config.toml
n_kv_head = 3
d_mlp = 1920
vocab_size = 8192
attn_scale = 0.0884
lr_head = 0.00474
schedule = "wsd"
decay_shape = "linear"
steps = 11762
Each number is 128 + 24 x the weight over its row's rms, rounded and kept within 0 to 255. Layers, rows and columns count from 0. Numbers have three digits each. The size before them is the row's rms in percent of the matrix's.

# layer 6 MLP down (transposed), 1920x384, rms 0.0606, rows 713-767, columns 0-127
089:137151124145091133115110162172132125105139130149190153121116122172151164108094150148100121144113127121152143128132141085146099059185130134135115101124062120100141132167135140163123110106126120096098128162127084104161123115103157094108128120119140115105065108123102101110093165107103146125103143099152133086130141136147152158107169145121096181112129119140136115120139126101107143134128
099:108150100156091095118143130116131139127131125156142151123145142111124074096101158129134147146139147135139107116154130128111140126188125136053116095126160142119158148130119142126166097125152152183165138114106143153122129150110169142123171120113130146101130112168080134103155098113158122134130188124151123199119096126148162134123175123168152138177158127098113134094110126134147162113142
101:131123108144105135117124131082135123159133119102114095158111159149105190096121121114081151089129151156133107154147097126101117164152109103153091108152169077120115199164148141076142142107090155105139104142182102085140123145159126110101168107131141098119124105135117133130121149115111109166117141167112090140135122119104144142129092123103142141135121132125172124151164122121138109160119
104:094105123111128115114167105129141143121126157136105117118198092172137130130145124120104092122138102144134105151115171122125103132150150128139118117129127097123109141147110055117102097107137119097142146135111062122105136170138128141140103119123112144148168107147105154148086083075142130149096113152151125125120121119097120134163105145141136104100179097107116153122125116143159130111128
102:105125141104127137092131145147175151132130131155165090111151148106153170113098159129133105135111175143150152112138124091106116147172098107145166143105122084102151170134124135140133130134140104114139157134166131092128145129130085128147102092139134084152123143103165093155130143132157067115129139120125155127132089122155110115118124135135086144194133137149114117119167199089144106137143
089:113108139135155090160110134160161138100156167157128120094168161116136102093138108130128120102098130121181122127109148148143108120094141147146155160143150130187137168115168118122153147157118121110143124110124137130155151098159093106122109127128144084151101124093125087113146120126136113101116134137138117121118148140115138133140125111145109148085110146097129126116154126145145175133120
102:125145130117126092142133125098164124118112149156112113108131120145114126125158168149088120134099126113129067113148141103160107200145162131139158077099116142160128148122134162146129140107140126121107158129116140109134102098112121124121140138110114138140175117129144140122092135170145129112119108098139155136117132146120166103132147114103130125110102092196118119121128135125107121117132
108:119137137137151122165147137117131090108130097160138127122147132114129065131133114141086149114094139140105126064160152093115113145079088155152112140142153086116150116111152152137123122131097125099152147106106094096156115127124103158119154101123151074119146120119108154143146103100099124118115137144141109106086139134118142102115127122131183169133130149126110153166126127158116116140119
110:147174144120119122158148116110127158109103152105085129164173122155135138147151127126141117104073106132103147109121174105132107147130138119134123126099147160120128136106127148095117128104129115117155126126115135129152119185132144123164118119149163185148093135145117081120092120138152133101141108114150145179074096133154120164095175109122117135053127114094156122117129115102122172115080
097:125128129132125138127175141115120142145160131109092113100143083099087136124098109127142131140155067146208109134165149122135136132147151111126127113186127143124165149116104108123139148158183123197160159091144154136133107150141108167097113078150133129156111140116123147106119126145119150083090156136103159135121098138156121128153139148147135136155085126107197130102168141145154132066119
097:125115086124132084101126155096147103145141147140137119107140106105143144115131100080117134135142141125138129160080139094159171142109156091133090129113123110131135101153135114137126147111064149116149127086165143120086122116147184117118122125134145122137143162131168083162110081147111105134130169126108139151124126130139142098175081133148129150125137121075146101120150133120152114086148
102:080166193157149119063078098140117107100146174126148081145141175119121133147133117110116131137137142116134093174129096107122112112171107096130124149155129137161151107079095111126110143129118151111161157166140086134145136123141152123122148145118103109126124161082143141164131118138062151161157159129118122098143111103104104142116108121108158167121108105073176110125137133160143093138149
106:115153094138151116117130131142128150148125154125108131058135142139118106153095121136131146139171161134101139156105137148138135134109165125153121120163113107148109101116131135135162131110127151126165139098086110158137171141111150127111121123092129100159170136124140113095118164123137157102093135179125118130103107144078160102156132130129126156167126171143117157160142096141119074126101
101:123129193136127130094157100123112119087128140107125111056089132137157114142090145136098099133134136151143189143110105120108158140125180118124105118111125125139112103154155078119080185124114136085130149067137145118134159112126131127117118134117112120123139125149133121152128191149133151122116147120110137155146129166136160113147094060141098076183116113133143136099169174103154108109145
103:148147098153105124109129114115144127124155109129097131127141156154136138132169066106106145133152138137121167125139103110174120128109103129144106103103150115136110152138131073101132135114108139140163098139109127142129108101131118154114177090148173092126127124139099098178144133129157114139139155118171136131145158139124127147105120154108148078118118071147173130136173106116131110134108
095:159098150117083102127086112145124095109158134112189091091153121132118112125101161140133122148167125112142170114170148100145105141179127109132138140119140090157089140120133116135129094128142138115142087169118137124140175087121122137158121129125141141164158159142126176113107101126125154078131130147115091110107125151161153100112102139123164137137074124190101138097157141110099103097160
095:121106159089125126104139191149132092130143182140108148159151123144147145155129138165154111163152118115141129129141095082145123133119109147114132146131167167133151129092154144106110150146136141076164162156138100072152139160146140117153134126119178093103124139151097133146149124097155132103070104172142140125165127172178151138127155129131110100129102121122136099080151117150140066132136
091:141110138151125115114139134138123100126124135162168125122136142131105146166116131134133112146121126097132121132154140118117113090141104127165103111133189178113097142133107156130146119118085153134102171115125133154130114111149114127114144181165159101120133150172176169161138143133124159078159081105151094127137138101105100141117113137084101111146104107126111142088148065140104123118147
101:118146134125143129127113145120160143129143142090114129158130127164162076143129102117117152137085137158113114173168117094122148125106117087130141111140130124168168094139099094122110165122128154131124108100138127139129165143123154108096152112098103152120158119104155105161145141189126140136120133061138149152134123124085130112151125131130172070173130136143123114135139100118124131109119
101:126166102149109138149104136112112157131139106107146174100141121099172147162164129125128111102102084106162105091086117152165145159160143134112156158133131121114104142155120144163153171118103119160159168161142116086093116100118161110157114140133123181141115152179107152106107145157126155098103146158120114133153106063163114092182097136095167181153152140195121152144127112065140146167104
088:156113087121105151063151122165137142124182102159152136103134108140161132146113123152106155196140119159084133126090125151160110132145095164150188132156164096112133123144090148138132161182119136187138131114112126088123091167115122106112111141132116110165125122130145130135141148128125162117118097132114085130085121106078123131119124120116150112145148117136165131098114159108151089115149
103:141055136153135126124096157181117110143141144107100166121107076168159167101134145142102108150143145122110146105117167142141155143116127136129100115110112156168153129162100191097147158149126129130106150135120116117133137115188138129088072132151113151167138069124142162143123181136111131148142066111115122102078142167081151137138136105114074058143158123150149151149099148125137105126145
101:156116127157132125119120143145138120154117110167137130114142098106097159160096053160139092111103146150152127116123061105102153125175178140135110169101138147099077146137090116141146131104164114132148120123132155121123133095105131102086090130133118145080125144124125181137129109114119092113114097134127135132152127115106178088103142107087155097126162122126134089123158145161111144129136
100:127129118143107138130161135106129135124142156143123089154119154157119094101126150135114102137130108129103103126131152135098115145150138085124099156105161138095146171181136170121118123127128147107105118145094138083178156156108123139125110081141172106125120082099141087149153121109137130176143109106108114122118110115103107175119102129116105143101139114151165120139107123138121136120114
102:147149150122169116131148151156101107103116099160078118118122148136159124134116123126148150142078127123175120130117110146160096131109140124111160094145134108119136131123149118086088162140089133103140175100132121121071095111126130118147094109104163132154110106115146131163110124156131131118139104130095148136148099127100139129112097166141147132156116134137137130081144081105165157143147
097:133145134159157103144146168176117129100109109171147118127089144126117114179104137132086112119121104137167122129134130117156109145163097077148103144086141087122175098099123100122108095119140133128117130137128119107147146099113137113134107118142183107103162129095188127156137166109132093119155122155135143152142136114142149147138183146132144094131107119177139164163150095142074117104121
095:099110121116155117123106109118119163168128142102149093141142120116141149155153149115114123139094176098137145125171120108110155153128136113156174094135128097127077109121112124156131133120162119197127093140144142084094134150133146119126143087105112114160157110147134131133153092097114145121132164131113127108124122166094133108127095093101117135155115130175142163126127143107111185101100
104:159114167132099135139156096086153123123107141161127114096101162098140120141105117157117106167152088112114144141172133124140137134116115127102124122157086134130119114131112102098141142136124134140124118153116117106162116132208112070097119168131105165099114134121102120110128152158130122138163109100183126149109141147063160135123163134106139154128059109162145115122130137178084129129114
096:132068137136086119120127106150160136095158145107141133112150101088127101140135111110158084146092161122172133131131111122165111133129098083148125130122143112132078089138079124118144135107132145085126157101102127101137135155121143095084098173125166148167132096092077158109100149152131164153123154109075130150157118122139129103066100162129138134130157129094115135107121125182150118135109
103:161133137158097135139127133136104119088073113122115113096160156131145136141075117148150155142132145135170109129102133141137119123130065135126168132102119144106143152145145165124168091103152115107141133153135120132152088135146093150139114127120149117106130148149117153140139151116100112089113131139136118122149136109112150117115134116195130145142144177108130157132135144116092066166137
099:124159132102167098141150156094102098118177174147113146123158128084135122170077098132137153097136102084128100091099096135117112096162137168128101146142154111112111146105111183153080150134138147151113150115130120130129103116137190153117161120134150099129129176141126060123184104145136130125129150129090124131128106125133112109132167149117117136146132119150145115116112154109120148111152
096:110147075161165113149123138174138111119134176128121110120145126125133101131142151126127117120146118097139124121109171142100154131110104152110117127102138130142151109123128128096124108091099125069117094133136133122111096191172123103170141142112157107147114108161103139122127115088156103148137113108116124141137103116146102121084118165126135125127158148128132097122169115178087140114156
092:164084104082140160118136130129172116114129144133167151095102142103141131119141167167146112077118126147125079098106180089143135113111156128146114125150141145115170144123133138123134143090110147110124080153148115134140140166142151156111124099139086096134146111186147136118126141164110150106123169107160117156117099180108126147123141125148168120110109083108138150162109093110098119131148
102:141125109155131135145135123093146098093067156144134140156145136100125100176128116142127098144117091137110110154132099139112150100117116156153107162122110144178068107151112122139132090131139129166176112129104126120120122102120133110138109126156122104123135098107140129148112147151124120105110139122120108112148171122138124104093153137137151158155139160140122137147163124139119134139135
095:118126153155121124122157154130149073122110166132119133142126155165125153104098096155159128136129151113172160159163117110112113178119122119121129134100138124134143125127143119109117163093139105097131104120082106129116122115140143140158137125110137148133154114134128118122108106171159150174155186135115109149113155105146131105093099159153177129177073146147069137113062132139128181150115
106:172119142138129126084114128101065077157137135112126117176108102135141134117140078211131069194077093084153101134138143132156113140138145145141077112089113121079126103156120149104109157123151075130139158151123111129086115109169131170159141114107110117157131108139113100120106142124150073138185117135143148140119175151111141096126123159118121114098124087099176141092100147102195117159134
102:124132057147108143145177123126156090142150106112170144116112114074149164114096142114091087122107152136129139130075130133168114148132101073089110097155133122112120134133107082109154105138111150157131133143117100112121114117164135093136103161148144107101143117115109096120114148119117125118132120147096117144132115121152114129154157085144120096128112117133121120090131133121118155110136
095:135138149101101159098123124141165135146156172161147143101148125126131075104110107142112164130126143141187091095105120125163112159120147105075119152118122165145152196127097189134136113113140124167142159093110102133142184156134143171109109136128118121141135123151110140112108137156159138140152120127094129170137126136122142111083125144162142074144142103124152152113112090140150089121162
097:172151163109164111081132106164164158116116120159169115137120079130149140095113133140138148120144130153137131108191124127145119141131112082124171069132117142147112097100111148129131116129099143092129159153145144118171145186115082124159114100119138110110144107165135107130115135144137132109097171107131168139121117146131138131119135142094086123123134146135128133142148119141078116133118
106:105127124161115111114116165114136093091165137151136124101127147096102088115126079122134135156139145122121140124111148112133119124156153104107098101121139087118103135123077131116069086152147144177152141121148109158113131096109147118108102148138116159122128112095136089116086131134165143135104127133084130143114149109106133091116104126118115163174107076125083152108116122118120131074127
098:133148109113129099149150136065150154117127159093116141132094146161102111160132104112163106168126123110118106151082087147199114117111138191070149128078152118093135129154145133096046123107113104142130136158167136117157139135122118117167128106113123131085139123082146124095144123121123122143120114070130141134097115120103129135175129126059133108144165103116123154117154099155125128127119
101:169126095122120113151093174120102147147136130074117092152128124096179100118140168067087118087104118121095122101109153104120102137179120122137108151134072110103129148181169161143134183152110117156080095121136119138104069112119126059116128134127118143117138108117130148104119093097101085098115109150161136114110140086134109132135109145111127107101128123137142105117123118126142123138147
122:150103101120133128165141102148139119134119095150099082134185125117143112117126143120102139179146089143062190119101107170119105138135116097114126108111091166125167139115116135115139168146143135133128148114151149165073114132115111101148121090122105101121118117128071076137134153109103129127144123120176107121111129150088114108103160094115122082151114172158130153172098115118132119138119
087:142126102110117148076109132129132104110106118131133126119098121126111147127139138122123146132161176176130128128100137122135135078116135111139157177140160163123115107149098145113148129120112177081107080156137163134139146166113102123138135101087130163108108118142163131107129100129179108121118098137110123141151163124155153114084111124120096106136170119088165153163118113154125070161117
095:151128115148084172115107186187145115131124093107136135106142137119122095117092124115156107142130103113112102084126085117115103124077147100123109142110128171132107159113138115121120142113093107061115111106126109119132128110119135142087098132109151121112112182095124166145129169137150138103117105118134090136132149161129135157108136132126118155082164147100159153090110157133086102119090
093:108086135110172164111156155143131160124108095124123119103132112101114136154163102074147122093087117162117132176115139115102133127113150153118170139114121123119114091162108112116144130134173144088140132126128134129112124128108134175120117087124064147157127110118137111131109157129142149128154153102122070138117135122111112157132118098130147132151135097145114154100158146145089140098113
093:114092137131134137118114134155174127111117101110101168127154152151128093159112101126124135170091114105122101134116137126115126162147120128146132124073092130141110108127106117160102186109127132130127135138120159093092113144150111128117121167133148134144172095111150074164129148117138134104173129144091144147119130176104085155118105096122155116129159127114094122152152102083117183132128
097:142113116155102115088167169117168160133204140096122143181138141135101106154135162111173131136106124123110169155115145123148117156094097127137129133129111126129146154143173194124114175141116102072129150137134109106149142137156116160133072122145108134103127142126093099151157124148090105075109093103119148137146150133169129102139159166173127138124139140162149146121154099136111149141092
097:118106138104108101155120105117174103108099126127131143174120107124119131110135120092103123154171115124100140110140150129145083107130127131126119126130084124125147126104144104118184126170103128086124126123138127110100147117143153163145180140141161165146080116130122154125139126151144143190134151129103132107084093123141161115124128086136130067123134120088121133149099160108160157125101
095:136114110158152142117139113123142137125112130120124142133161164138152113149144171097119097122091136138147137103141124134192099118112110157111109147127119152110128099093208135132118098158156150100104158192138092101126129144177137132153093139171119128085135139146104120133105137133140128088106081114166130127179107130142110134120146136110112098098073186084180101100106100099136149152072
111:101149178098098122110121114169123103091141155116090098138119138125151109121113107096108108126176121117158103171069127116133105125128104148156142128124071100141154095125114119126156129131111151150132140124158119102144117137176135116179098154091132136155107148126122117121132110154099170096109165137134130141122130105092120145107105117170129141120093129091135105110108126175144081142166
089:144142145106139089182073182138150153125160108119122122098116146125136114115167139152146124095119130093102100165152074155138122145139132122140129138108147148134129116136109112160162077098122107114102118127106148094170079131142131127110168129147184129107094125106135143116156121110095142117156134182135095113127081140128112098161179123127121146135182152182099121135144170164157137135141
098:150170121125093165113169126149128121143106101115154134152123066153105117065143100113119185145143133110112141087154110126079130083093134126104160153121125148108137152137127104165099118150118103115111178149150105129098147154136102192134177121150155094097130115092097126121132060144156081107145105147168077153152149141120102081118152144086128093092107126147111126135137072137092122110116
114:087146134090153122142154172120118116138130165102145129110095069184110123116146122117134154129142158121082134118120115133131043104144135142112145106148125124151130120129145117088095100168092113087102159136117147131169165088041103126156127134130131127085114142119128131120133154147109114094124121111086137137137116119155138122147129117114137139094100127113103112131126107171114148150157
092:135122101144114159133079140162170138092124153121115101096104134133133073115148126090122106119175166139082180109186160142121140155135104143129156157150141139114116111136163134114106128118128149121133169156097111140150173143112099103088184128083195145126114110120139131091152098102174117160155146129129107113169175121114129103133146095129146142095144092096132183095107097144137122132096
# layer 6 MLP up, 1920x384, rms 0.142, rows 714-767, columns 0-127
101:157118129149143153112080108149123167128119144113107138120115163148135099156154113139111115097169120180119132103099152166149118152127124106127201069152117166160108156146158098165113122114151128110169122097151090130138058139140110118055111137099099117148100142136157109095111122139143130108066124146166123116154160144111125175118104127112133106090133083155111134166125133116119093139149
100:107122118150143145121146114084120149111136125169096124107109102121115114150093136103114113153122197148140119113128116145160113146132104156152165148111133164109148156125149134127162136133126144078123135144127103146160140131153131140109126137085133144124132110122115110171121117049131171153116097137163130116147180138141166127099120128145166104144101072148115114122112133152160148125136
101:069146146144137143107117156121107081149124121137124157116150122131110139158188120141069115093122122151125117136177102123135156135105125096109152129096122159128133169116127144112148084162129118150138078149125111124096141110140110141130115162147128125097080129106138140131153105131088152119148105144131123069104113156137080168122145101095113185090138140152127143152131119122138071094181
097:114103111117105124113091111131098134150120119116141111126148118159185112174146113137084113110074126191159138102100130134157124092108117153107167103155142102152129143130128118129130146115134144121150127145122099148149143110116129158120111141135119184133121133152133116118135126128112113126133127099167085149100144106109147112121135099092089136167155112140128122157111153149166055091154
092:136127127142104107137113141134131129132114126138133129114111091144138135128152108160102128145103127147121124136144081146082095120110102133151127181170116094147148103144109147120104107141110151150101130107150154145152129172103145090081140111111096122119136132118117163119107096142137122096127147134121119139111145138098099093118131121109119186145110120107120107166120077177139144117139
104:118128096100124123150156136126101133115137090102100145109114119100139125111114109070151104139160149120125110109125154076153118145147121126134121122131094121120118151088151158163118111186129104132154125122109083130147133163153094142149135144164165173110114120124169113113098099096153112124111118124168173097103138120127147103113147161127153142179102118187085103180130107107072146106133
108:189136148116147124141101131094127146081118092169144132115186179129118169150095109113114123095142113119137135137090081147156126109137147143135101127154098160129134104147137164156164122135172120121130147127111117103136111112103101131145182117098107129165093098154165147138141125137157077137128113160118125145113123134174155111131140140170179144096125116112100125122159076111119142106149
099:108142124147135110095142122147136125149148119106111150134097085104132127140142130156116088109116110169164164123151143133110105111091117068169113133117121050117152130139122144164149131089068102108108142119135128129151116154129098117102101084105133127140155139154141157097121135143089124206110144141118167113153141085092104131117113175123117149132138130104105121125118118122119147171133
095:181122104098072157125116143158176132150147148121104169139130110159125112132140108130070190138116126126120115106149134110103139150117090138121139120112103131118109136123095138136121136131123132119079137117127155104129137146141128075159151119089157160113127132111117156157167125143142163133151141135174154105154157062101152129168106156121092117146139099124114146133173098192139159113132
099:129116098119173128148096164184190108102104120153150163141093149138156108111141137098133115108106132100130150122137110134111148128124120092139094151166113163143125100131132121089139158131084153179134115120116146119155126123113133119146125137139183129109120122169173144084087141122086113131138145098106105148125174155167147107116088153128087147121121144151135122147123119130133099121100
103:118123150140115148108114144116123136162098142080120144118120120131146190112107175094120102107119114096120108088138166134142141125090145152100145103140115087141122098131174127096099140121138118176132038112134143126096118120120128131126173115142152104132119146112151116130117129110155121155140134108110102155134147156147074137109119115079116163130128122162159093139078107090130135134119
098:119117115144097113135111149124105127083161083133172157116127092160169149098129149085126104101131130156138112133146168105116096114139117084131164106077158129098075175127126140139131137111141142114145151081111117148114132119130117134151119124098075175112159139162159160089114137116117110136139137126080164129127155122146087143107111128121108184110133153122123128142144178128171129129112
100:154150157122083155113095152114128142149102088087144122108050129086158150127142130119119105141120136124111115116125122126089165118139176120110111121141142110117120133115135121095128138142142108147114132155135092143141100104089117162137179137119150124118126125160145151183114142131121120091084115122108140139125104139145116160152131096107149143146133115155107141122100139105164160098147
101:121158158108148117121148106172135103158105083178125130073121129088131121108119116171127120124108131103110128145080140142128169124074118093143121121119137179133109143119126136117113106118122116126177127148133115094112123064116094133139130138139137161086167105156165129171123113131071141099140152096147141095133138107124124122135131154094149107155082106112138147170120112129124145131122
101:114125119087144154131115142150132146132103087117122132168119117123130107094108106126127130113146109161137114138123126168141164129135125118140160065171122100112128129134115120117124093138154095138119089085118134099141092138120126130131171120149132084132153099108167113144148122147183142132165148139120151150095108173117130139153144135132149160099130126135141138119122163116131148123112
094:127127109139121159100097094092147134112140131144126138146171119126132124119138102124149136144100132122115105145096107161144151115131117136112152149122145127121113171132121160145134125158127112161093098178112159105130118167111122129150121134134120150147095111090150110122145105115171137190124139133116128110103143140126103159133108132104138124099102133135104120155145162141102171116163
106:148105142131110109142122102154156062104117121101103140118102165106144111118142113132123129086111141163136091118135148160110121130165110107113138123127072156126117129114172106125141104107134156114118124124120112143159110097141142109119105135127161157112116087073139138133167125123100089138161140132142137137169094071131107121125130128102130239141130187139139119109120121129134135105116
099:092102123089080160135134142118109119124137157131127128064172092109111138115172096159111102107123140162104125125130158104122126108144098173126165107158096135132089105079116161115206095140152106106118149143113156121154136143138104104151128157154098104114168147132097175110167120090136116130135124157146144091097132101113134118085168164124102148095094112098087130106162142136105101124124
101:083110135120103153134125089115126128116151129086107136146125128103124093118105136097133100083133128091133170133114165165119143099151131125123095131125153154109188112130156158149097138149122137126139117116148139151152144166127149156109110116132144167134092096141148058105127139118158069089137134120099102131123107174133129122127118197106114108119104125123131112131083153135143118123120
091:105137144125133126139165100106157140170093183109160138112142135129113101115117157098116154090157143121157098140128121086081091099149152130110087110111149128132142084116140176151137095102114130136129140161166176180119166122124153131106096146155100129091122102089109097111168150121136127153144122148114173121153159082116121119130191141115129099085120097143093113137192125171127154165088
101:116086081152113133117127133109077128097131125176123103097112131104121128144130118104147104119159120127108150163154111140120152128115150076111132120141150158138165135077126107109114117141128175108077148179102180151128097118114142172123146152103114148127098123143116112115141107116126173145093123094149110139119140122136101126138152103092090185117136129085139140175138132112081141146091
094:089118114175155122142117164108126116100149134146141119161124108152150132144164145143150182135191118066114125167183135119147146117090133098141159130159156202100106147124098126155132145146131121108137117136124128138119122115103108140149089120121105130129138099099152106128124090136136101107142160096150110139112093132124134129126139119129095138165125128165126202104140139125122128133127
101:121125146133125129120155150153172092116111133112107099125122144121118113127175127130106140124138057147116122137139145110115099134132111165141109115090073153137115133172074114156116104158129118147117136153111112123153157168153102113156139162208145116050148138095150177149133121117106141121148119138081130117122134143102122114147138087114130122125071121133153140126130149134113078126099
095:133114140147098164154072162114136107147129141101129133153129116111152124119137163102157150101171097143132112155130130172150114126105099100125134117093141192107190167145111132166154111120139144121151119124121124137125113155115147097191137130128130125192142131147125110128108102131128090123104094052123079135105103102118089113119180142104140141152145161134129171144073134172112160159159
099:117104127091094134155138112105129154103132146127097128113107137118155094174134139134180168123150149148097159139135128159135140119140156121151111078143134144119126077152134158109110135114127127109128120143137189108125113154129128119116142151146131141123108154149083122110162094105111128145106157097148129077144145135127136118094092134130104164103147109081106138145081102108161128114149
100:160101165135096130103173185134134131127099152148140157109105112147060155129110125109160108152154098098103135152104153155109130105094143169144089100160152173152176155091150118175137084114129100131096146118104133158144105127119090140130152175143143116093127146135106179091118123138147104115142138161100138125138132134134138140133155141133137098107140112147107144119120103138104090109123
108:122146098100126135116176164131084146132090153147143122116118100160116134171111107119136101151106138109152156090117165077105157137112107123130146145152197168130125124126131154152118116098171104128143103138114183150128122064058105125149128139142077078099131132102145146110133127083132136131114128162121180130074122151122114169145137171105133134173102120149164136122132142118070131142160
093:134128107110113079129112125152129134126118116128101136165141154136096133089131108130056117087123141104136134130150090103136122133088152148145134127165125170079088142156113151147105152103119106125129088088108125144101127152106129135164116095168124175171113131105120117116118145119120093162159124113140099134119147137158126157112129157138145114152154146097108120155117155130127140151139
104:116141127141093138126109131149139157147137149103123149146160109135130144122179178156133086130149087104124135118159096117129130086153094148124104129167097120132126138117145078112100108126109144116125094105119124134150135131068136132140091090182186097162115137154167128151164159160115150133136081141148135074079117139123151126141111126102079149161126148134156118133148146111118167179149
097:120101112119147141150135055129105117128153050123132127142108136136160143144189136134081117139174119115148154143098169136126175122171130125130157129131130101113125143108185108163126113106075159136120107123129142157128135186153133151066147117113109125090167131158153116078111150127078118109164124139123150115159175127141123157143115127110142119113100097103151107084122105127108117145141
101:150139105130186107102163166134105136146143126117141114158133178162132113088098158132131160110157130144123138140129116081110118143131125102133129121134127158100129119134133175124128130131115110136178122180130137113117132131148126151089116119153107150072155062141144116124098117118124080149093104127137131114170129134135105170154123144137134144122127147155162137126181122118140129144134
094:090129133105129164112121127145087135162081162131139097098138115113126152115091109134170097082148153114171105141107155134138152163151116146124147164171130086106128110134108120136092136143162119085108173141137125077166147104162146082107133159129121151134124087162106142128129096143124116110138077108150102129141157143099101135143090129144124134135142101126104109095129162094149133104150
105:108124136151158114116167081100126142126142084156132088124113165126111130079155135104132098114111127104112188099145115110178131157117087072145148156082094082109159142091122113140130156134131114075148097165134169147128160137117160145118140138135131097104109154162112142151138085108157149131160135143124146111125081170100150138114161108168125148096106111121128141128164165117121111117144
090:137140177104117122130138120143166121094137135142127121164115125172099110105152163182126150121132095134119151145130125082094127127127112148129123115093177131111146118161075088113146123115096163099114089109151153146097108117149095122150118173107122146128176096115156127110129183167129133153113118167134142123073116147117153162073143153090100149138151114121139142129100105072123135168135
100:115124137143091077118139107136109155104191125083159156146130132174125184127162143108156133131121109146124147107120079152103129147159096087147139127115167133079120118155110093153167130074119139170134128094118081163110139128091111098141113166127086138107105173123093073142083147147126143106151136136094153127092074113113118124151143160158104094155109127146093120097074120119135177114137
098:112133164171120099128076108120135164105133092150110158120117117145128077127138136127129149088155133149140116113089115093167142098162129152133152145117154119129116160114114154131145150136126099104150141093114148143148101137131109131105091105136085125119092157120102154132165108153159143119155135125139119105120125092150117100095119111108145154173153106124145116137081154100142160187146
098:128145134153117132119136117119095144107093147143111104115150147138095124144141103171111143172140105135147090131165103178133129164127111113137100179129127125106134090161111105135102123126082113118132144142172144143132128082134112114109105127119124091158147172124152138151147133120118112155157117136113146162132127059138104144106118146133093117136130145088137140156116156185051171172119
101:103102159108116142145155100145099148158186148109094109135178160128114148105126106148144113148127105111130134147126101148131103078134115139148168102169114168153111149159086153117143129112135149127136110092093187158125140114101135103147134132165139170116131128100122113134090175147141111120088057172107137142159118122145132078062095121147147120125102160137127122121094122108153146129149
101:146143123104125111115143122154128156121139128125134084136147126106151135159177159122154138069152095131148118187135105164118105138142132117100086133123155108120063139178148109130147144114140150140114137143141082159120140111118117142102143118135099119133127143092116119086133123134145061106154120177101101119128141136159091119123159105127123126154157143161105143130162141120085143105093
097:126159130103080130112161144125083098147145131145179116102133110089131139135134147118124074074140097115097125133102162116128143124127140128140133111090131142150122139103140150107148130154130154115154088120114106094146134134141117169111147157121124131100123161159134130114099149132173129141163120098127106134151178144116156115090135154134128149115154118136104097185106109100091183109117
096:148117125108131165162126136162159121110143107144099130120177119080135148183179112113160146123126104145152136152126118115135118150074072105131087131183109130142147124137113117118123093150100151106152115147186126132148105104095130163110132134115127102145190115151157120157134127139160109137131140076136132152081137155125155128092145152172111137114135132130166100110153095125112114138137
127:114117126161141095117122104145142156099134154134091082071122142119154090126114125138135156126124099085100149074132129143155143110113132162156142107115158135146146173142094100139136150168131133140104107111148082164157132155087154104142112131083129162109102131103108094105102115106125148170108113125156132134107164122112122109100120106178113100128094123158120103146104101163188112092118
086:127118134128102143104145166142167126135170158123118158110149113142111109105130120161150117141129109144135089138151147100122175100103124111101135134149112154160124140144109130091132127101141104161112163150193135158130107096107105166120099115115145172149080121157131135142127163104119163131130146109163137132106187121131129118162143135114153093121113120135079097122103106162113136091103
094:113105146079138143144118125141156143144137122118166166143142133179169108126152109136124104137127177117165101117167150132085103110171137081134114129143163109098112134097123151108112116137098125137134135137118121091094101106103157148122182109112115107106110115142106150120126084120070135153127088103113135137120113182089130144095117134077100100063150109139122145152110113184129109136138
100:170110128153146131127152137135080122137128110103147119090165160131111194123117125167156093116151173162089108127166130146152095119115093113154092105089089133125195130112178150137105128169094111099097093171128139134120117126107133137175158117138123098102091134133110135145123153101120142152095149134126170132123130140150168106135158108129123111149170110116163109165141136168101098127147
095:104139130127146100160126115140133145106137145113155112154127156103139143108155128124098122149138160159114083129101153133121144101144114153187141128133148156128148179121149153134126110114134142155130108182146128136106133082124142133159163115125140140096087145114144172103072070114157142110084090147124114127108148129184143119146128117121096121149115096095086128135148135204102164142167
096:116138137140165108097131113166087158159105168139117150083138097138151072095140122135126163139131133155132130134144134065101129122177098112130139067149119133103089140169089132145126121165121125153143141127147155154140108088100159120081129124171129104125097110108123112134148129155123136131119153142123093110131161151084167064086117164132122162137092138124135099148145145130134133162152
097:117099115128127109154130098195128123167098067109122132164086113141097156123122134120094089137094073131177119116120095075082152104140112142123152106124121127127124127169193141126113147139094120141101119135110147122102125142102105070131133122149139133111078141128163148144092098138129152169155076110121130138174102108125120147131134121151144119183117139150144108118127137145118127134096
100:101103098072147171135149167135107140119115094124110106154128136110160187112157155139154155115124095082124089161142136144123107090141099107080119157144104098101133131110149116135122131160125153155101152094119084150120111156167110154161145160111117152100095127089137115137155118077115136149124136113135105124100169137095143121108107122134089140137150102146110127140155165101078133118173
106:083179138147129190108071155119151120182117119099101121135087138165112159115126137135108084100149101135111098094131174131104135139127151165131106105154118114167103105137168119107096115117131102183157092110119118135097091133156091129149165120175150128091119130151123134111122123134130144108130117113137074166116135092092120086131142099106113140095107142120132128147103127117098123152089
096:121125138112105116156147118116131139136154163166097137132114089150124092131139132125098083167163108156130123138101172111122116138085183158095118078098107152106173138199124137088107129191106145105118173107164138136144124103129128119120134115116122075121175127144128142085100095093112140119142088108141180145130139160109172112135112149152143103112136090076140159110109097140151112113161
103:099151125153147125092119138087170125136109134131128153162135150106170121127116154142084117162109152102146107100135105140161206148111089165154132140116098135116135131140085109168130156152138121123166150216170146146152130086096130137083122133175097104125143098111157127116139163116091136155161132140071121127141130139143090107131097100167117125107109116088110143164107072124108122105121
109:150106127099132157164109140066119161130163161128120128131135132136118097129095118174128105135163114142133131128119137114140139103122157153123164104127120114111150111161139125109175118089119126141127118102113115109145092087111186132121146126095149136147119165127175093151135134111088111141106105156150121121110128124149125142117079131109138097097140097143149115152084122143142124107116
095:134122144138070131139150142126115130121105133130149086165117101120128164128154133130141171115178125106172169107114107162113150187123140113096102123089161120132096179117121149124110067142157112116100122117147117149088136107167136109178117123154123127132115146120116155145134124150144131118111104155094140105143110139155128172091146182137116139110079123099183135157156117116131161139146